Weights of a small transformer language model: no biases in attention or MLP, value embeddings.
Each number is 500 + 40 x the weight over its row's rms, rounded and kept within 0 to 999. Layers, rows and columns count from 0. Numbers have three digits each. The size before them is the row's rms in percent of the matrix's.

# v: layer 6 attention value, 192x192, rms 0.0926, rows 4-40, columns 0-95
# o: layer 6 attention output (transposed), 192x192, rms 0.199, rows 4-40, columns 0-95
# q: layer 6 attention query, 192x192, rms 0.0833, rows 32-63, columns 0-95
# k: layer 6 attention key, 192x192, rms 0.0857, rows 32-63, columns 0-95
v4 104:564523490486500565437496501536560525443528479460548518537512489508500493462518482470467489446505391519502529515511445554445462573498460498427440552533493543532637520499536488453573497515426427466434555465429469465473549561467538528441503559520533489491508501547549491571528483557490549423
o4 104:456452509535407436519536504460481521527492522555459450450465532488530502509489459521526550595525592456513490483503579492537532432520519523553553443493523471466403435491476537523459514494549530508583484538520467535474489450520470425542509484463464479558490499447490403479532475416501448527
v5 101:545508497462515466490465561498555438537480486508479485474507547497488499436537564523504420500509509489606544476496482572509488540555459467484531470517460508490474474486532466489445459532524416467491487470522478429551505501518533521560486513609581461444536561541526576526481525479540536405
o5 098:437491548471513492525522485515475508474505507493495483462466424532444532528508450464490569458541477537402451532488536466502443472462579511525407553458543532492545506554517547514546498477462550494451520518494525621461447488435489487459511458396443494510494527502457429469535481491457493567
v6 100:487502446461500487496598551505483368492415504469469538502464536499521462412456448452502467485542443478504535421567534502549537519525536536478515584531493459498550457514541541485440458503514520515490529538451502425468464532514497542470464489468478510445521500548515432512492437487486489412
o6 102:566502622515500540483422425466550672482543509516512496509484499488508511582511555513531498543460520499459489529484494519449489435438443460512518493436459526559463488470447426511535550518491502518526522474513443562496561455509502452503515514504543493560446461470435494460491539519522506580
v7 101:483550467509520481439553432522476441501501531498501454465510449513522574495495517534522539506481495475499491508516406494452524498476474482487430505493499512412524459528355503516432478518505531560463495505485543531514465539521505470555513469499467599513514544489546454641491572411550505446
o7 106:467473534444491498532452584499510536490500455552496549515495559443472393497531481494446473483514520539515479516501541494556429514522482503489550554480525486556440518480629472430533525470529468452518472503488493478476535465422500540449446514496510452505537473488502580378562429567461493495
v8 105:483497465488485497471568388506546555508471452495543491517501461520490516443470488506480472573447444532477531541469461511583496531512507481576529556492495494515568429512423514454507482514503567471443419501517520484515534521459497423490502506486423411485466495573496433548462493488492481538
o8 104:501478520502501512522476540509447517533549552500479504515539500517514522532528559541472545472565498493523495453512541509390507525448507520461554428537538472483450529535539486553550596549492444555567553538474441450471513479542447510501475536524520563537540460485499526442537536510519491468
v9 100:443520563518507537492540436478478495538509491481477466491482486523459461498412627546493491445490496560572484491544525435535498473492423517550548558522531485529504475494498547505522582473438463591566524452444567524612514557451483514461508533439505599424536435474469472590553484474495450477
o9 100:565473471504488475536490533531492524517512516549512539490530505482551512512581392461539481541509493443402542515485476548460502529517532500463457456432463524493516534536472426554513469528517545443449486489550468486410501497550528473556515441543517423551473559541570549458459511523488560525
v10 101:493529538506538572477596437496505607538532476500486482475471474470471534480457456576488523490489480513483519461510441519520558536449431467500492487553548493488453469501497553488513464467549568533489556548464441446421490485479460497517534505541585527435459461467474531520485514528496454631
o10 093:494508479503456455522395490505497421424522522566477519495488484528503459517500519437468494512490498508491511538511544505497485477533579516514578522472478509497512496515447487521534536496457469491556456439531516531577489558505527516509479441483407524598497476540485390462534454504504529462
v11 102:522462447545450508458520562516551543527562525503523446488492493497496498551543487502483475508561492591486516514486557539470536562527542513477462424537552467404499479494539500536485543535555505495567542483509584551536462477487496505456570539475494483533408450518505512533535513552469521537
o11 097:479556538461535485513457439466441454476451476497465556549506466513455491480405525546483560506444535415520533477510429451493454415475450509514527573478455539561483502502460528499500457517457518494463447515448408452460493530494519536553462526522520537487586560478512507514477463493548479493
v12 103:464554490477415536550489468498480484498521457465555530470491545458527475494489438470524535524513401492481530513505610509533511493511567453526552519445496558496483434492470524527485498530498547511495486539555554553524522497591495490509541519457512508453534513471537507450489557462512548507
o12 107:545457536536597525484494536518478501509476557510458493543478510513459561520529550506525464462519569477484536474529415486488478543495460541452390469534494460542531492519584446452550489464528478492535498443480495461504460532457505523483405473513493516574477512517456454494477420552521437473
v13 102:391483520479522521477461512495463457536406443494506446525511491472516553497552541485456533470508379534531476528553438509421498475443509519464531516490535376359546559426462518490505530541503472442458456464479542513615505438432460488483480480466454435513588502497524486499427445603455518454
o13 102:605462476495501441532542524501539506488544547474494552508482542513471469529423441551522486528479591491460545478518545482567475467581493502539519492508470619613460485545532541452468497549529494537518553549538498492411498552583536468516512560527547553566462535507546558544564548441548507518
v14 095:560573463572442515385518500499537519470530482510490531478452466466492513480504489448426551498478507511569492481540503586519522512519453479501502450499408471485486485417523525579481592533498475545481463451501449473530541456514465465521532500532472502499521543522503485448502531421514532565
o14 100:477507572403598508507473521475484572551505537491530470518553518550514498517487488551554495561523502465457547510478505459485441499481495518407526505536609499548527515492485532470480433513524485458517511524554516511447455550511542527426483478478562523484524471508470456510485492611484479432
v15 100:482565575521477513403450410531540521512555397486548482453457507469475503544503469529506498495485498446512469469544481491507491430489545488513522509512481518402474471465627461508523557537539546518484477462424539483429511514476478401474491539506497523535505578573553521553466498491533543507
o15 100:526462479464545489584512546483474486476501553507450473539506487537515460454510529497470530546442499583449557527470532504517569558488445509525484497503500493576490520519417555516480472489465469501499499542547429484567500519492505537525486429473481475515475459454453452413541504527464446524
v16 098:500464531478463401516500458527467530518458510498522471504404586492491527483461638510480527415534514499501455463486527498495441458503500420464500480468537522579454503474500515432499461510463429502413560512554458517525541443495573514486476489455520585533496530458552531488515511531513613499
o16 098:531504441528520580463481579491518429510572480475513524476595469468503477514524401538519468522447509527538554508466549508481512568472485579529470488537474468406545460518525490568537535505536550498542419482437547503516517511557433480532528527551482443479533520503514463536541487533505429484
v17 101:424478515541573530465479468486470471468518544476528455465497463481487529461522494539500450482524529519472513526468477517478504536480509494491540501532452598489424541465485486478483455534530475504574500522458469465463488438506539442452510488483433540523495453504467539483449529528526429517
o17 100:549526491460465434547517514516541528543537470505460510495478475544511451527423533518468520527487495484515547524490494534556534433532477516498506529515553435484581512506492488545503515501477534488433510515547540542524484544462474550529441498526577470482468620509480413553564496493509508511
v18 100:478445521491545535514473512505500556511502507517549496531482484462497494505474512500491520535452564408488495477520476489538502505553424433585498512487506517477578497528475511542515462546482385477476430510498458484566528517495475417452444538479425509509481506443416413417483525450531488551
o18 100:535571488477504449508549442484518441485508433464445498521502496518485495510483481504491532535538445569508550520504538511523545507428586543395513484522528488498465494506497461499463501503500561528502597496497482505490464481471538545566566513499595518512518482595519597557476468512447545467
v19 092:534505495473510535476518539530478402531434475452464451467501483400463516556508489506441515375448572492492467524397536555551564533513506456493505464400506515577511479463497547469472511484465452516520500485478476506558515501541519513468475509435452478521584536524460443539484450473474545584
o19 087:513510512551473492485482457451535594481551503547539560484539568571561447436491513498548493621535442498483514443574454447445489516479492518520465469559469493448481509476519531529529494477586514503485467552526489460508507499531494502510512511516531531488442516510535529418508506575499476426
v20 102:459476499535465554480481409487504567567456451487482583507473414488502434499461491482489573568574458530460567553565510530435530541492521468445520527571504441533561470487423469477487465545475474525438560505492478564468478513490484457505466469574481483490463434529532408555489514510521467550
o20 101:557508536480479500475550558514544510498511512484496380521507571519521508470487468503463432484416533480505455436454461486564498445505502591559513492432509528469431527507512535601560544479508507479588481553454513425524552539496541450520530478492516486536513485421481566433434500492478512490
v21 104:444424457446436485468533606465592478470485504547479498484528492512570532471444494432482483571401440492496491475483468447526581499468560539484520463500458456504513533520515516568496562460502491494520498534489469522450528471474496466484430513442459480541472486536479438460483510486518521592
o21 097:551584567553520523565486398497473571521473523498489548535469469454443480504491495551480498458540552523453549535566528517479489507478427483516541515454557495513534478498455529448493471505466481503489521478556476447558455527472427453500585519536513468484507451484492510533537499447459469457
v22 104:465546468540499466469464578558579563525534412507467512547488468515483538551468542535487533535501389566437511504513555545535466459518490544502479507499470571577547523531374462490501495491501542512514510463432472533397492473495466439496509484548565580504524492470498501474524480472490437507
o22 106:514469471431456533520473431428423483529479580468546486475523548512458448457549447485566461467522568463555478513489447481424464513524471460499439475468517459421408479472609530518516481480498464479541503553537534455592509511501519513512493488452434457494495542532491512512492504486499544485
v23 099:426502576525515476491594549518495515499491493488467500489508535455518539458503341456496464461553569511545499487504610478524482496461520444511486526500545531589555491531472493529528552437483543520518484478462572436515495463423501461564496517527506527537502482452550476470533501521513486477
o23 104:562497431540440536475443477510501516550541457540540535504504473533493451529523650540482539518480433511466498479501376522465484518570493542497501464520479490467496445448543468472479417570545461521462517531515439527509482551597516479471494467487514473477521486554476513503469594491472522538
v24 102:538481419460419512473525461504487517520574567518464476478528494479520499507508482520497391559466532549443468533490605483439508520473542425485505612547460498568575496485566468548487567527450436540506465530516517523537462544502417539449491475633455488484464478534539513523473508538442517509
o24 104:454524542549584482494470538496441454467404444527545508512474484503500525543526510525480588425517493498525528494515437528537461482534462568532464437436499510425451454480436510472499454477572531489479512459488494536443561445471556508532528467398507533468551516420452513498542507456526476490
v25 101:375509507490596487498479455557489533449472481494513487494517496559478436494594569449509544514519583498519488518511553584461506442533446527514452518507509484500540462530548496450520452554495493517548460486508509501469521455551534522476533490522400472486462454550478565452508455450509487470
o25 106:586506464521425482484505542463465498582544517450499495493505503434535537507463508552439470413495452519496520502488462451522474579457554479509538497464517473503445519455457459540496501467523528484479570520468532509518537557510475486552479502462569553546511589451572416533451480529453527503
v26 102:568528518517472458489611485458500479502524512511501487519507572523533544579518518438497528633456518505466485525471447510486512466511462466472512515572447495462496495515476507517517449516464601473509557493432492449427536500485465564548482482534478548481524499444441511475475464573457518466
o26 100:421483472484526514470463520519506475540472455476472472483449414446493464454464484575499480432523492523487549488495571515509527534519494459507533464462533531540507519517512543458523544519562416549504439514570516537562475468519523434481530492491527455538474562596544437486489503455551467581
v27 103:517459501499482457428501428505479531561485543512529486492568500471507541550464447532517431581464548552506548457486528492504514450502513472484534573560607436506536551562418486537509471522569474528514497517499442511551548498490569475480479478486574457515486471546471532505563467453454548463
o27 104:478538520519539552551504506504558462444525470526453498515430477570505504483516536524514539427506451470500470537516483463493490495522458545547527461429399522491469480502588501487530526491456548453506515457538560479454436481514420501501503542509444485514508503462474479530484541512527484563
v28 094:529488521419465567552493590471456533465466571503483564558454559509542459559550531506494466446419533514535499520495489519508441546504424469480518462598563624474532453514553462477546489498497551464465485482453505574470511505505438498523433498505568473522481512433488478500473542541494476437
o28 102:460523542582565420480514441525551481532530445517441456392534471441482506443463526527487539528566488476433549488550504534475567516493566522473449512415414436546480521529464535539468484511510478512544526543514517431517467457531548525453564478483427477545489475539478447490473490435499483543
v29 101:450588469531447546528531537552517457459476502491506518531448563508549466553508410547491491560480528519528491490533482531492553467467520511526530454544536520464513525478430521532478496512546301477513573500527509474521434558473496444420443482498476562523528506468528546489411502557503454530
o29 098:551397498475550474448502467447516566498493511544507476452554454481475490432489523477542542475471514502475495512487526493490465518534457495470523525507452454538514559527513505431514481488487644538464471478466479512467541450475533602579569505494516447480485534507424508527587486454481530442
v30 104:467500536500490526500480536527561507527482467456465486537485517473482539454490521468529458456494440477559498452442463404472411411601477460495486475545477535453407499485570499503487492538521526515465499483525489472504503441589610486463513513594437510459501501476495501505550496539503497399
o30 099:550509468474490489515493464511386527416528560523524429462554512513511491545491515505464555497548544517478472510509549553503588602432516577554553524439474485521557519518473528468519473451484486453532507490449478518479585528478410494534493544392538486504533513522558522513502501473488465565
v31 100:516515559580568508439467469491508419508532503504468464515517507491498481441505528516496473593457481474494514507507643489523492550483509437607485470476489476410572523493510474552462498500525486521556472508518538531393479515479517434537474578453435496549483482451508534518530461561472477455
o31 100:516474492416413497562560529547541586462440470526522549506512436479504525571496469505489547447503510533491491489469377496516550451502459561405557563487511564582442483509511562475582498481483505512474546499444459511614515499508554510512518438532523525434463541571482489536475545485513539549
q32 117:451482451510495467474549504514506491506490481458510530455464455477504497459465529488511524503498373488465498467493529494518536562540539551516491495466490463638488496478468556454472437499509512502470544467486502478449514434474500498514451534475471552530482483520518511479500521448458488606
k32 082:513530595484529564527497544528464510506504509561474496492491579506481547447497582509555502510469507477508438474513510552440454444488558489503555487473507463447450529467466483517460487483481548553435444467424506500484485476528600621509477527555472514448472486542524484506537419510499531519
q33 106:470545608551446471469464446482540541529497557478542498470481485524460498541455482556473539454460375517497491477511462502504530515518546501482489567538503471603452547540531491474486469485506478518427536539460492546537508486522555591492476488554543537515522518446503497509459497518564570584
k33 090:392503472558455435554424521513495459557511530460491520487544509503543535538459507557453515438491475537488516511483494512523518490507549468497456540513531454513574502504542467443523509509528564495468531498508405495492542515446459483460535474475429539499503487438503587536495520512522495478
q34 097:571476382432494569588510483564472464478503457512484502523492493541499470503518495420501472554530639512515489554451589476532528558493413470516519491539501502446517467499546476494555488512503445547589527495438496478493492503433457393506523514483544543523478448571451538533498480527512472378
k34 079:562504511463478545537561472488505521461529520516388502584457562489438493421470509484486429559503549509483464483502516534422390521437526488534543486492521515526409436473489506452469514512400493490501511509477554412517443529544564575478469488541560490512499486640564475538504476495480495474
q35 125:400467537538525463451502513559539490505509512477489533462486460493503527424538499495506499502466421488451518484519533536554494566514543483508455512443478465568474501514448522485427423485551523484452512532480492492417551469497501495508455493467397505524507475485525488531444486513487514609
k35 104:498511427509396428571448497579444469512504510514537504499523443560518522533474524528469512437581483537493521529422544495538490543518489427473484515499499488453579449504544507454516465494535492479428539491542446494479559437430488470484539442486476512543493467541504616480450536515488460427
q36 107:478502458400457572521492491457455470526460518492522543474477523527480485612496463584526584570533532515534459550509459437515534477515499483570532516525557527516541499522504479533579509501515451534611498531506515553540420533443483476496486506481566595499505517443508486529508551470522493421
k36 068:511549565503512535553516474429486594502416483485450484540487535535423503460455404463474434454392529488451457465558413504491517498465479485452590508466529481497517545543396481519536513553551471487542491512554535449506449564528491544524512545516553507482485476466518523526522463534533510524
q37 097:452448434508438540498437504582491482484480472485534524504446452514532476531548458459490505544527530473513480538462567553546503520524444477541460531561518478522492492544551479513493451476515499505523532497415516469464549488415457408554500503486449554546483404478477506561461490529554480459
k37 106:461474484489447459615493496554381430519539513495519538478510474559529480486443490572476475497546472524523536573435550566534509557505480495459456487499498511470558469492544539460481488523504562502459514497515438494521545473428525461503461439474457519533508492500510618469470501498542466436
q38 076:526579419443505535474546581443438526542518508485474479460541540520506491505475492530501557513527507539513501523549453431489493432496557547480476422438486537498558538523528482489485499521518442467549476517536575525453475563407486464474504530455553545504499573518537419496492571501529473426
k38 090:459540383482477468536500502455429563564491465510478501533437521495542490528490456547520497486521474511467511540539446498502547479509505480424457478494505496511511513500524522525477525413447404490487533542550450511522492604485486442477491490438463528506511501498465547578496403546572530474
q39 100:480426519506414520563492492575450463520512460520538545483506461553537466571513515514492542535525482506525483545412548558499479556493464455458438515592493485503557475521552453488516468486504547546573553536446474455467529517419467453480515474498491543546513442497466530548525535486533452453
k39 115:503482478505456465608477534598426436493511498485487506477522480534533462488421572550464488445562445522521534524411503527524457549501486494473445504537482496446545457517530526464469491527509621503452514460564520457485560500392518466492482474500484536537523504524506647502474527471532403436
q40 111:450448487531414509575479498557467418540513452510546556477492494558538451562495502559490576519590479506513484555404498540495502530488449445457470475574500494532524450550525483510525472455511510528582571551484443438485519535411468443444477459499485555552540462498483491560517491484519445460
k40 136:451509423503438423596488554511410412533503473482533536502490488550552482535449506529486517458587450535522561529412501557512478524500466476434478476497488499474551475516588508496477515458490508551507520528534450443520575524399504434457500455474457533533535502504514628527477480484554464420
q41 081:513481495465435486528509501569510515546506478475535549540449502510512465540474522478458510489512472545532501526429580563518490517523442421465476503559496472532481450496573462499486510466496538566585521538447477379482564501402501481498550494510418492565547451480436573539502503497459486479
k41 090:441525423528466519587466509588422526446528514496524542464526483545527482454466567539457459493473426540486483538437530504517462548514474455514465481552478451497552486554501532483545455493455580482503525483474448449494474538405526460518509459500473503539542496551515669477482512452504510480
q42 084:448519409475492475426407499532604500529540455472543519513468468473498514543481539479535508468510571479587523495549607489472462472530465479500464460523483474498557532531486517478520502454492451523439546471463520475499472558548500509515509480486529545436524474423460503524503459494516439403
k42 113:421516524500498502536445524517425447524529446502508522464488447506544503569501535487547533496476474532446494491496525521497552530535500503524444476544526469500599518488576484538435575494527574565548526491506511462535509481501451528514556557515465537595548460479530504558453485562551508498
q43 101:421560487542473409480450526540492487485495424442491543431491497574504500575536481474510548520532428539538568552519504500458439568510490502391451483503504519512559521497585486537422516520491569477474538522500469506422594468458447541506496422520405522526480457473492559505519504529560538483
k43 116:428489491521490460494464528530451523486502453545516514466501545521480541506484537483432521496509492506486532496506523500469524601422502455555398556459516491493503476384581514503500494511543625510556553484472515521513514454413446481487554516538419543527470488586536581528501493555519479466
q44 110:467452514510548593535495432456567406529580502500434523524521456463510508480528465462548425584487578478464515496520472518483491500501540557554485479527524542419406481485558505495539484541536505455517493526424514525519426506498556484539499526433522472452440471511486523438465495514459471506
k44 120:469463470476518498471537449483556463508539527462456518496463528510522499524481438494480498525513406490491514537475479562561478453450527456536508479538478559543469518532513500498511481462473418467500510554479454535447495516503455481471514494481503417472493513550493408518503559538459450468
q45 098:482490467500556571531512464479519440475550512533491435492523465498458548442428477436532383511484477512492505481523443509515527492517486516552504506454451501470481463482475589468467505523457452463516449513465441469526528492530564466536540466536545418438482492611443485425466440599510513544
k45 096:418541484500450616540453409500491507488548543478433504505471513488560485453521478487473503523523486437452500499516421505560472474439462490429557478477549462530520425524491508571466510490504465467528470488518427454522573501490445447442555494518465487518456457533458525482471496472569523540
q46 084:480552570528491513525482516478504532491525425527527495492473523521532508448471535506471503386442576502486470498447506541518517541496433481492482523462451501502530405481530475453501518507534503523437497463553474475478505516523519477492500492491418482483535504511523506411492493536520519543
k46 105:462508494491373523451415468454497421498501487520462501477495467473621523491482498438442561505498494511517509503469496509503512491519500538471456528501461478484489465491472481509450626458500487516527501534457482468453608489503455554463497531566486432537549439526514497477427445521523493576
q47 077:510542468514439470505535487446522518501548542490477538405405459461510516403482527495494394485476543491479454475455542559517513517473551463450527477521548486509442541506478463500480582520502558508483505499434470473542541500494447511528497468585523501521514518546505544496541498467497482529
k47 095:417479464492465519499514451491540462467509540484416511453558556361540483489509466487443482549551509506512459399544528595485461506436454498467456504496474513505522443502499534525482492446460506536558474547514538488518460562538519486472461538551496466444493507466483515505510466404503537577
q48 088:554522419471540483497515481510466523513467496541493480518519485521448460512526470473549456499460480527445475507477510503521508517447502477430524545506438484558438509491529471451504466533494598523479449528477468557461513505561503487419463482534533484503508427578535614467558509494475505470
k48 100:483494497411525489582563416527489477568525538421526468464522485491440514499476422497507472555516565542398493496494474471513486551435555493497524488524505527502469467456578441508478542487473529533527522486474578534465560442500591448510450430496489432567482559541553525529517555493456477490
q49 083:421546580524494469481530491472507494538491516551470482453489470458499505509554504521515438564552435430471484506476547477474443542499581495535538457471485467513540537586446465583476531508487539484444552473571463570491460532498495450520523471506445480472422540463533465467520489444385488523
k49 096:476499524500488417436510521485586547479519498533479534478530466423516474523546457478437528492539507501483603525568503538467502552503406514575459504480506523561481470481497543481526429462479555451511537481573550521394491536541482425521487543448491500469538494470540464585510512491519523517
q50 095:435500546478539426460505558496539505557460483507483458480521488518532501517476448523494438470417408520495503483530582511538521521485561502500476504576550432481486471503459520468490520498495533491551523476562577536455515501631492578482455528482369500523514412532530558560552453505474471462
k50 101:459465490489528509526576552468533478529536435520476541468499439483555505476446405523513440534487443591544459524514500497436471538419489450524495427553477508514584481494559494463531507500569476570516487510513494486489470392465480518536543442510520469494491564491511519539531437513432459542
q51 084:535530441504476543537458464484469479482508465503519523490506467486496524490501529487442492424495342468464469500516437438503464489504557582499521491508540662559475432496555505446491541478485475497502470441437432479526582566461495498518489489501569463449514534498478514471543498489503510488
k51 098:459479537498493467532519487522486544519516501454495498493499495576528466498475449613504562506475456446504436468471498477468499455459513458513539515526490505563476475529509404475528547516441439448562516518421486548529518538509441557562473512511519531506468515428564435495517469468502559611
q52 084:502497494504505525488511545503496475507542547476513498453473492401522550472534410510576493561579552504509501450515499480474463553548479508490540459466523499566451503521450520426517549411553447448605497507455552542497485467534581520584440495473479579541502450443514475506475497502567507435
k52 100:504483504458489585430544445500481424528466443491451494554529439481531499502494534473511419533525439492482474533487481474503540613507489509549421497515547526513435501504520517484459519528499425522502464541483536531531527484439518519464480441449519464483490456486442543477475538536526525438
q53 090:437474544513432492448496560491503498523440511545562555479493540540482497555468497547500509511519487491550505532465528482477463478512451502543534565519564513476452528537398498494500536478543466545623472542559535531489492475445508511410463420568470518522484502421532600472514516483559474488
k53 088:464505463499498498438450608436515534460502474457525519513494517510466525467558449535509449519428553484577526416421494526546527469510478442438521529461543459549463497513524459512501473542505509504448433461460513558520514461466471517470463506520494602493492500502526548537499478494565437453
q54 080:480545500440457527491495491450496463502433474582471518567509543471485527467479440519520493539550452532464505487463505471481490534436573477459470472474465482481592442521440470531568546479507500513505431562502472498542501620424480538493465494358443544560466535458526529467482449459489476491
k54 092:497500502497533520490448513436456486482531542490504440530544522506510478491490525520482547499486456522506515576436462535515510503512538486450499544573518488575540527439411543492497541558537595483504508463447506536526498498444515513493435526486481492481602453509521451404476418553538537453
q55 083:534499473458515480537503426494495521460510558556436447539484533406478498397512438516445490487527535476531445475458478492504450562510511511522517519514520501540482480561510484483532453492475508471546473488487542488419490488461520485568467517515609470545548464477448512448538509488567468465
k55 100:532475477560467493492501416542558515557516496534459446524505500445438397506550525573477528420521524523498516528473493554486495546560498513507487491458539523492462569566501462551499467485484468458497557522544541509490438497495581460496413514419530453499523539483475504514496475492533489542
q56 077:465441477486554615497474511436572491489539472512376464507499401578546422573476460465526459515445532528473498549492553470552545485444481538513503531529501480498529534465532491462513516471511579473496527545473438509525448459474548506539564494545483473565458523512470541472499519532406497523
k56 103:580618511486498458509541568466469525463438533476489493556491454534442524465492517475480436534536550442506574567460534456468531473464534527548518444414453523457494476538445475537553441543480552539559431491474494535514498441422503511492534515522476479526473512488580526513456531539476535505
q57 089:519455500554494502439504534467547567527492488454509527482519503550456580540477418518562518499507480486511558471508515472502487463531504465434513470431457443502506563513438533528497466494457482463453532509443509521492474488583517523499523512597460541510449484459533468496453465559531463455
k57 091:566526467501522487538491541445572469561516443509518560484508485496469503554452448572407580526594478492515505419463524528478397516457436428521462500448435497559438479535534446532501514498533526466540543522512436497503477497482480491461500469510402504519537447471475423471446483560546486502
q58 075:508468455467514535525448473467451472495528540510518529500463503509494499452496417581534518498457508555493514515465367521526503542421493493594520471568495553536520501434623521463497520524477454518564478547494469464560493524514497502466501554477519458470532536510544488516504510456544509432
k58 104:535538510546532522542492634502476465456476544484534464443499516512513558484481497487554458527456487419522496491522478456487529549502595544517495481550537440484492532484463479525499526540564446523516473483481569434491489472560497540486586512489481438561511506509534623500471524534473460420
q59 079:542495570489485475484491500508501469426527499477509483497523498510525462512445511535522489501523395520533472471549444486496518542503521515465573485488488525572437492454438524520543517451483442541532550548505464448511578546593503504458457541476520491449504464548473467499528477487490502503
k59 103:464613575526480541481506532410483476500527546485539560406561526454474541505556532458482532431541501541558494471510546473506448496492510402483494471467485506539490529503493520511513498495523445532556493550453456451457490585554469506519485510472506482482514463495543478568521463461470541560
q60 076:539497450537581559419540514586460446459511577473476468509424507537564495450498439502512513468482490523500498533515476537506520454495480491557497486526496534417535484462427450492487562504555403469560470519461547533500489425525481420487494531492519507523445493538455510538492542501595501614
k60 099:517378525473498562505476418555549485520498535537487475484516574457555547466519445498491450473459456494515509457499426459507451474524496470499537559471467498513488521485490474513490524502481441440491440554500473482451474559483508520470463503502484491504533519492494470640505495457414483565
q61 088:510579630455466541583422544487544471457542449445475537539509531533408548519480505491504550526499513502509480439557503441494458499540555463566530530508400536512545518492552506603493533474471527482439434474531433509504506565517430507454466524456553565524488480516478478514496450498470521537
k61 085:455504447480497512508451530516542471541522513467496446443439535539515491533537522480550520458477496526527533485519498470515460540539534531487477473477433547567461534429502470536567503532429587539501504464459550509506526546499557449491511527491498499465573519501502502455568492500531564487
q62 084:524577525450451513517447479453448446528558503432425534445533434468468479418488504479533518602474463490481487491519514471578582577535506469488457472492466547558441477467468438502526518522524450487528473529526514535503516542554481500493450480519582526533459478597530465507499540417515556484
k62 113:465581488486527530462461523502552479461488480507507431432504522451458543498541483493475512583486597498475579541495528542540441556541540536470470555411486567549456548556440467475441504486460524502491495519463502546463450526496470440549435454455549521466469539447529559518490522445441595475
q63 094:480551480493482597492502465465536524464458502502474472492452530487449513569487464504509519547453577486481458505547551475491516572534487527566503492474545516510507501530544533493501473556416427455546469495435602556564430510487535507514529496468441472437536474489471483481507546462525452485
k63 095:503485518517472496450497544465516530449473549503493514438509435494508421552442467571513479516444554534523466534459536503457570535600525567481462519452562432454494465475438550519504489538478524447570520446519563471518466455542473528497496545429503545493464402521487487489492531536494444445
v32 096:507548530531470527470526529499540572533485443455564491444455508481511493461543509424541568514587542458539501500544460419453460544543484486573513454485428538475530501499488500536534515575525544467525533414450468487508492454478543396487556539550502473460524469505477434540505492430554480524
o32 096:545472427526491477514557569427571504497531550470481458545566470508545446536475503536484476469496495463435501518497513487527458508534535521496573520564466515494475476427508525422525578480557442466503517530456509504524529494402467545483428522492496502468464521510514503425598551507519491458
v33 103:486573485487455512590482493463483573472589508519471484507505500505536498395481446520480527501491487524456524489454503514500473422484416475457527463490458490529542481536520555424470456493473517493502471461492516468435519491524557450440452517462432435491528496485437591503528540539463451540
o33 098:576524546490509494537518438525409511456443483567518508431460555497559498559519468520504476505556545505499517535488495529505508489525525573527419505467545476427462533495506435448495498527503499530520530451496431478543546516447483504458493525509550488531460494519528544451476383559517467419
v34 098:489534437507495479507531465498448520528555442506552499443523385479529526488540470529503487517539514516557407490541542479550494535447453514526537498410456502448538493461491496469538545524502532509508574446504514515539496491490471450594501491513477489557488560451498546471510555475508450474
o34 097:491487465531550547515492495501545512440507560474436479512482488382509488449489572468504513505480477450441446555470585520532506480511601541577518452544474474461493516490457497475506534510412517408458453487436488482484508464491565466512543492438447479480479477498450521469506522484456487562
v35 109:498512508487536563507503498494369585467462421488506517448489419462527521565450467520515528497541479493455452489621468506464434480411511544471466508463501459481523509485581532554505568485466481525577495482497493471473512519510550457467559422520482515473471489462461539473554521499504461467
o35 106:451504505466491470508526483485573508511480512461448538501471566496593550520474532467515514517514533504453521541409485531476539488535548520493494467505459449479520479531472519527475493536437544456502466564526453524526420561435451492413469553493450486493561491486551544483457538460495529483
v36 093:530534545597556513543501494573542450468587473488498495502517464494483462518488514504512482552556393542506520517485436555548533517434493445460494477492584442553479502419389527512453481477462513508511512513507534504514483519460528444479496479517525500528512498519585400560515510465619484624
o36 096:503584520474530494500469408511405478463443551449505500457582483563485448519508496557600506506461503501527382496513530521516501544447515511562501492507453442488513473417515529474517461519495498575442528491521562527523510534517430481479466532469503510500483487519480499587520466492517455510
v37 098:555482468544480568475495507483516525490451479484505541456513565545488598530495497562535565544513509545540466542465467531499479447477523489491511540573579555479458486499569527506541479503475537502543461528466509578472543490512488493436474418484524485497463454529457444499507524528542547563
o37 100:440483495506463516547562486500434464474447478541480524465483485464488471539473424579439524456477501497482438544444495477449413522480541530492511433464493490487490496527429475552497475461472529439516528519569447522590502492445461525530403501468449529504483567463515464491526482483437474480
v38 098:522576538441470544470484542436563503429469498452500438518470565599488513485542596510450504494506533558505498516413440539475511426534515454448511543465462498504514503499543487505558556495547488539507564542530490493512467520487519490454473469504486478534575516493466549457403510506480561454
o38 097:524490489538434498458484506504495492593498506470488453449466464452453437531483534562436488458529429577419522449508460487465551458497490520415366521522520545509435492531497554504483499455488481543538490500513448532515514536590478559473534450535531503488504545494479518564522478493494447532
v39 104:534509516508547487466493543530477412482482504437493413450561488422477547432559521524502522543561469471467457502504438433518516502494525389573528506552521500506504526496520498462484486464490510495468432471463583532542429489512490492564457554439532478528469411564385553528537472422450455475
o39 097:463527550484514527481458477516494537491484482448521492465488512485466483523527546436539543542502435467502501473409496529509490471546473485510548512539511510462552534474503488526579450497511474547507447534491519536532558483407539436539545423539465584476491624462600465522498529459515510495
v40 092:474486518498430516459499517559545461418488523442447487472448588511596535501500528539467484491432596481491505522429459499412571566442503478518537493459478494570524497529449468512529457490481540493429526450412480481447444506412522468488499504528532483493549475535454462470411473432473511505
o40 091:558519542433405475498541508513478572553550519465566460465528485485475550491464448491555453487488542516488437501545524487513513465458506518501432457508491457464542529472508587475486531500529520500553474469502534550514584485506452543525498476514531542537546512414478397561513499448498484461